From a checkpoint of a small transformer trained on Wikipedia: vocabulary 2048.
Each number is 128 + 32 x the weight over its row's rms, rounded and kept within 0 to 255. Layers, rows and columns count from 0. Numbers have three digits each. The size before them is the row's rms in percent of the matrix's.

# v: layer 4 attention value, 96x96, rms 0.25, rows 37-63, columns 0-95
# o: layer 4 attention output (transposed), 96x96, rms 0.205, rows 37-63, columns 0-95
# q: layer 4 attention query, 96x96, rms 0.215, rows 64-68, columns 0-95
# k: layer 4 attention key, 96x96, rms 0.205, rows 64-68, columns 0-95
v37 090:105117093125130044124096119084121121086148164136140168123175098149153138123122121098096154144110158089159165170126105140150171150117154114181091119112129146132188102118074154119118096178142143105101163049106140106135090113121153200030162092091209136136132066151098105115143132119120095105
o37 103:126146094153153071107146139089081166101168192084141169165173137145171172122113052090087141168124114147149160150114105197155129156138171162161127154137069145181103100122090144138122099142130115113116146125154136128080107113107141152064146084119206161158163177140045111136144129139127104128
v38 105:119095088114096115106123115108106144112136044143149133097070039157101159143135091097125109165108164141182137137142094106148202118093121089125137126102155085161102115124121174092111113082114154125135072149140106091074140164135119102135151121178111100076147136051113092105131075089089172068
o38 112:124103125093105178097079092144137139096099057141176134118096059168169160132164123136088112128164122116178134163140109138133157087072128084109158106125125119179092128082137143120118122092033143125110084089146126083092111128137140058158175136152135126093114150042100092100114096099095162130
v39 101:150130114146104146144085082129130113055109185127112086094112174093133086163129125147109126121165098132067161053081141090112107130184103123144107121118110147077147131151079103168142140116121128151131100084053159141086084188126125106112133130157131139111105131057139076112075046092091095125
o39 112:141153086120160112082111135101166106130129200123106086074077149169114178184158187139121138141150079123132126046109130103154151115171124130151129094135138158110134134121109120165158151126182078206110108089138107151144103159128093144134161116148111079140098107118117101185084045134064081129
v40 105:143093165124128132101129141095097122091124129139175100106097155115160137151065104146100142153149111169124135080108130144215116071171193138165120137166104154183094113142144121063059170114139157149119148106168157119140132113169163157124161088039072172076133138151097092108125092128078147127
o40 119:127074109115180110126181178159117102161092098097155040145149168123142180129071157129138107120067150155137147120095076124155148117180153110151119141114097125096114174145108117128138148097091188147152171125214076134083122116165154118105146119071100086120079122106110096153094092154132166171
v41 098:171132116091130101172133182090137114092128180150163147187154064129158127136153109168135163107158091179113108119057104098157107129138077183151088127113129160118080119128200133134156120137143182071045115139133138134104133128148080192167133168085080132118153121111161125150123167084167115106
o41 111:129156136139114103175100165143153112107042216118170091152146116142147117095125102108096126129148071206095170085139149110091107125112081148112096145123118158069120125171183138134175090143155134057112154125112129124094130141163112155106141109144170140151096183077159096119117177169123198137
v42 107:121072134123094169097114164118063122123111096095128059106156115133135131087091152077093098174083079096113115106188108150096133073121106120131099087118155150046127143175128143108131103124077161096100107120094151151162101103181174129167109129150083082104167104102144082171121176123183132164
o42 114:077067110102123161076169098118135098142150126122122117099177161082105146131135165045106162160136101068155138110141077217110126129120089154109072108106157189121122153107127125168115146116136137141075115128101163145127111107155145182139180170183145079130142080101133087119107196113133160161
v43 099:140204097085144122195137128112190103119117117105118120157135107099109152138103120112102114170131121118104193119104130146125149185179121135104086165123119127148116109153195133073133100204183168096150134113214131109169146133130078089158101108128054106122138038097166136127153133138109130107
o43 111:122198152129101184136099101122121117083120128104080103136129124107114115096086093079048121160155122188057143108110131140078123175178109146137110167150098123108126127144129169059094092163082193099134166107191150143149150167117073047135112154142110144137095109110163107142081135137137134106
v44 099:159126125197108122129175111168174167036106120110132126163104099103118137096124106100109177135056127123090111102150155112156169148135127071136175139118154175140093147102106095155133077101181116152140098097145206118053105109093118130106146102145107079144174103149138115122146101201168093110
o44 104:117146117160106169158124125122146121088129131140083070142162046101155129139145104100172194122106155154082087118179169169145156144106124079093156048084138181123039158132147075116115104120141140171180127113134177148092108150103140118077118115175089104163160127151133137131145109165104076133
v45 106:079030133105179178143134118144208115132073148171085097148125110095124135124134121090148095080118113065138145127118116149021116086075192170131096128136100161164117118137094162076176138075102113132135160128103083172102152123101150133088090128102136138127123133107111151125136136134148098134
o45 114:200121104052136170169198123135140115125109095150119086107116099113110136109150108129104066096122108091121120131072138172096129154104152212158099104079095192185133051130102157120123146084181128173128156138049119146148135085097104110107133128139157193121110166112123150122148122127120138124
v46 109:128194103103079116120141102131062121110097170159134105156179198131089175165074124148141138149137160134138162168136114116149145140119106111103143088147089134159123132151155144140157134065141135103118161075161136128088151097052061163128110110099157043110071169123171115106164195152130154134
o46 117:132177084091054125151134171109112087139122202090169135157142147151167171167138105154131127140116126129104122149180116139141102135134101082101155121141113098124103090181121127093118084132085096131092127071147073167143176117088093115139065103122080069094100115160121157099212163079161139092
v47 098:133121104098097100139092150106162119097087131181140149152158137135142080110137190130101134182165076129138078166102079143155126177173174187110149132135168142079165115083094132125102101124188139210164124160123057123170150121154106140174089137089160128170127113133119183088120086080157141149
o47 115:121107161117085120136097104116139117108084170144111127134152120138120093061083167209069165196133074076128142155104135160130167170175116139154128151191146159143168128121132143081195084145133172132146080155118090114120139129133159123118137096069092198076141160165137165121107095167153124156
v48 103:151100106114085171141170129089110156107088107117103110062103135097127191118109141156125113115149160104161168139091122060113138124110172137106103120138134120137177130095108094125135169146136150129143144119157182125091098147168089071060083157090078111081214100119141146131202113166112148206
o48 118:143140156075115163182159061111115130114083132115160106107136129068161181139126087121072120037152150139160164163134077122142153109136129060168103116121129171106157109113157100095156142156186147149113138100182175160046137153132082116103128175149099092150128084140170157141158111147121155156
v49 099:165152100126093111133113125188144182105126075089154113135105125097076177106125175111092101116183136150071156154121135100105086144078151102082151092154165097094131118139130182139117113140128088105107167117107122101124162144165136069089141143116062164139096121128148046071090167166191181119
o49 110:176160158108122122122135081188138182098204113111141110172106121157066179123121160105127176130158131117132118172129155206140148155138166096099118128171135138087184118149160133126087122087165113175114146131137093153124154150082141123079139120157060126157135148097153061060093135135176181147
v50 100:102133125122140116106126048117119134092151164105136127143070131116138166102154131175126123063134127173132149131167115140189149138165201139110102143102080143058112151158153121097112057200138114184140132176139112132091164117127095120111198106067132131094111169092138102125072156118091062124
o50 109:097083107159129101119196135109158159099128174059106139146084064156096129086144150186112099075128162123160130082166171075110154111144200142077133175114120138094109161129126166113121103190123118144148150163104116148162163125115142046121141062073094090112128116123098093147128113133096127161
v51 109:137079121112151094101133151131091098126114160123104148106086101137202128107131103149086112053137155104156157070137110132132142178116123162117172104145162089120154190140177122069132104074105182177104123056101122117174086117079121126161134073167056191129179133119147113133103130160137157141
o51 118:162062134121106107175130153143103162136120115119123112079150107123141183140127165136095123138070178123149173114055110133158145199125112174133184075155165096169137149137175155117135137155117138154082177110152163150125053113178143124183133064197077112153154129121126101132144152137102168083
v52 103:107187124089101135138117086119123091089099091153158111113156164160163143153198107093085089138195142160109113155195152092098130130099087052173148140147054155121121120123128099102108135132118173173110150121118114158187106155111147154119156092109075114121099133086093150064059129157169132134
o52 112:124086134102148176146170103108102069112111157128192161122098174178112166154139145101070094154129154143100065172168144107131133111129122125135146152186076116140111116125122102147122081156132128121125163143127131120172126162144158153155152029099079082134114141100111132061060117165155082057
v53 095:129060149185113085099055170158142127160156103209146126123180155135151102110119135139158131133100156178102165144121102079119121062137146163174119108142153179151160145145116148148092090169148178120095118129162151122132177133162146135148150182209103113107089103086115152130144089153153071171
o53 111:149085173180120183071105129122142117128114184164112142152147168156162159059190104140177188170113139111149126109144154111143137134119108148191133103140106149192122117150111117173096097118153132090154142106114163099117227155139137168081134213132142128111120103093111108121131106151139153200
v54 102:138152105127081142130095123138070171096123154108161104154134160099149154126073089163128143120155127133180128125101159105052170126119097164139142145183122153133128153180112145079150138139138071175173166171145099047165114130099095088107148104173173083161157150141125111153189103180202137110
o54 108:125135140106096172154111159137113134129165140082170102173091154096163128132119088157136144118141147167168069122088158179122144078130135118161043146178145185145092122169159111119067115173139104203114124170169101128163120159130142086136160137214117078163137149112099160154197142151153125112
v55 103:157120133190127126164116086163103197123127134138094172132128092106113093128081182138129092177181155141126145107152164110092140166178125172101125110102183143129112104130123135127172110144066117130113126138086060082121066100152201196104109118115096055080143110117120158092081124101090151144
o55 113:160151148128120102128130093112145122108092146132150193135174095101124128213118125183159143199189155187106157099118147119123133179170132158151131122068148205148145096067091160118111155107132083151100140137153133141145109066153195168137198166127129098106107105134109154113089152116162168124
v56 107:135138124171145072114090118124085113094074057122146107124171161125072092133108090125142106120150180161174087090116134158059148156117186126121121131141120123111139111139144140078130088157093116076062136171108201123098125180063174124118151144129134103097176145179127090138104143134086187157
o56 114:139146111172122104114105126147105091141087069150196109110158135145090173154139127102157103157114143134172085057102147174122171074096149137152100109149135157158173116120107128105108141155112081029120114116125160128112064145063171081058164111150103103068129141166113114118128146156098174153
v57 098:144212087098197088147115139063060158129114162190128098105129198157130104064118118091132076124168107102089122091093150100134143123111093099143122141126141138156109142115132136134078146130131095140127131134144172114101096110108149153146111132168044047135085166140127117156112192125134097091
o57 105:109160108114165124087091164068158136116089178134129132069147200167138104089093136096127087181153129115135188106160075127098129104085110121148120118118128113131108129149118117102088151103098094121184169156138178125146150111133147154122110109155042024159122176136150167123156138165169121076
v58 105:153116106171072107095090103095131133126115181115100154176155061185123169086110116102063085139112099142116174140161124087117089165117101146183106155194130141140075091118132128129105192139178148143116114102148110102116144085120100090097154119091143126128111114047156109122167139108092216120
o58 116:140149101169094175086132136147137131155186148143077160188190108173139145080111128131098120110098112141128150202115093121146118167153111099168112157116138178109117081143148056083107158154148154146068095130169124176115127082117107104154201142117133089118107159037156125121128133124132157066
v59 100:082090130120138114134143183117069163106098068123122102148115113158104083150123157121160129119167168127109115110134173113152147126128158164073153193129118057181151099133165127159129086084108108114174103117184159196126092128120091109143186164167125140139120097091185190139080167092163172098
o59 111:073085114090124133117156170122052170120102085167128106121138108149162089120122161105151147117166155133149145129166138076102157135078120167094130138132136117178184126171143126162149066078073147123124062065139119116117103159077121108104158180164102160147114094161181183136058116116144172119
v60 100:055109122154155117125119135094183153137187148149201121137103150112162094125120075175145109165149146169130090164209120193100182126168168082114139138201157159164176149140092146131106168136125175135145113080114100158131124153125097135145128086094144167103189135136123149189115128117168115112
o60 110:101087119164190174142127109098122145142114131137149154119156177035186111093113114154163068146130133118100092146133147157124183118131155099083134114169162185183187124111125113223131137165141145157120144084126092121107131160169137097120055091125099169099131150135101113170102169134108134080
v61 100:116108177119158165129084078101082139106198151094105114122111167144150067097109217091099122103135130192102113084144106087130163107104186084098164144119122125176129145140147087065131116108176147138106108134068137199080121160142103143144114087151090131164138152124113110150145101156182170142
o61 115:090100073145137122166103111123092122130167105089121095110132169159157101100135216126103108103084107157116114140162137126099179091153140092117171108080137121223107146130147118109148162114188077143106121121082149161124102112140147115102116153151066140176057151113097149126092135188128172205
v62 098:143104126152102095154086102049091134150131081174146111121154078137132123119153174109151079127153073122149131151097136098102150116104177082123158128112116085142206144123096143118221153168078167115142106052131177072091133071146116123146114128142144171088127163106114065121096112098120121149
o62 107:139131121147105105134143071062087113135130154147174050145139146090129141092153139159191146162153088118141122176135107129153133132091152103151144155139108108136140123068110165126163150157131111167146116074165197087116132085126021113114147122188165071141095137098102071090096172165120139120
v63 107:131127094099143161109139125142089139113126084185131137167114046111128150093089123168108127061129111112126132117177125118113099143151143070183087109113114076108121115119110080142157102123109231172111141132089158099127172117154178206073098173149173075110136075152165146109090122139137133140
o63 119:132140106092184163131117099132146118055123156118192131142121050127155145104066101100124152111115079151141080086195167141121094143116120129215149143160100109134131108093132091146165156106129170163131120110081148114129128108121151179102173090119162099086157055185140096099134179118108171112
q64 101:157131148237162164117163138157144141132137145100098158162158170158120150135103118117139129157086083136104166094119128131179113103119131159146204123129129128114201117123106160130072144129090111083127209125197143156096090106191121125174104104174120130097085176097093117100150147185111114112
k64 078:098171150139142131176135132067152161137119125162102157147122066103129148117164135112205170146083127180114181135126126088157143055161151087118153154128084115144176118102175074155122110146104125147161181134150069117133180131174173156100083128109145156114133047105136145116171140084089083108
q65 093:160158089125120083121054138141099158108136125109137152126105159148157127162115170146098069166123115111128094141133143147082092148163120119111092180080086075155104154194107125129154135125143116156086070107065060083102066140109148123139152080094151114145136140202153132143138086047113124177
k65 088:093087121168124120153181132096122157131097103147098125175134174145100176128070132064163148177069133142132151128105115124112094094180149152105171125145108054090179101104087110220131143124151098136114161111194111122144119103154150158150104115126133067112143112140131189140080147090060157119
q66 081:158133148239166088120086133126122113132127138107135106166126141164064153138129133121076120184140110084100117152087129124178128179127156123155143105104125088141182082123113132136123121154074105127116158061114167119159101097229166123150117116139150118105063151072070136129112143137071161135
k66 082:067107162127106095137173127093096197140177108192099131186137081095146131115146107086161163149050122138126131114098172110135077110161139150117135134085091145076113165157108081151135140133154143133093159165238046132109149118175120129112089115133128109102154100121171121130111153115125089123
q67 076:147149123107076119122029169086099153115142160153133141158121148134120127149088159137091129124148112129114070158162145144069142171155130128114081130076132115199090164178112133130105117111176142185082062086084153120119077141112154108200155120098182109136152128113117118131084138080182155163
k67 073:135101174170131111176159108139079122176105135125124148088161186145069183107104141135088115140145145093118103118114107119054124143192165154096115105091104097116179116102075090133123170140110122185094145148093105094073092157082124105116079116096171087144062133146143109168098110117050138138
q68 104:136156177191208142047121118125113115106175134092123089168113108160090162134149105088080139121138136096112086112110166121128105164125168091132160090168161121138191089125129145095047114103115120137102157099155142141136133132185140130215136128136158088105103148089076142094152174164148166158
k68 085:087075106182103029112202136095076185206094139174154095160107087120181119120111122125148125121158184110099126094118125093152076179114124145109142134088142126079091165169127188131105164166145123156121153111167116118127145128122118107105127150147074137108158156117118162163076129104120169137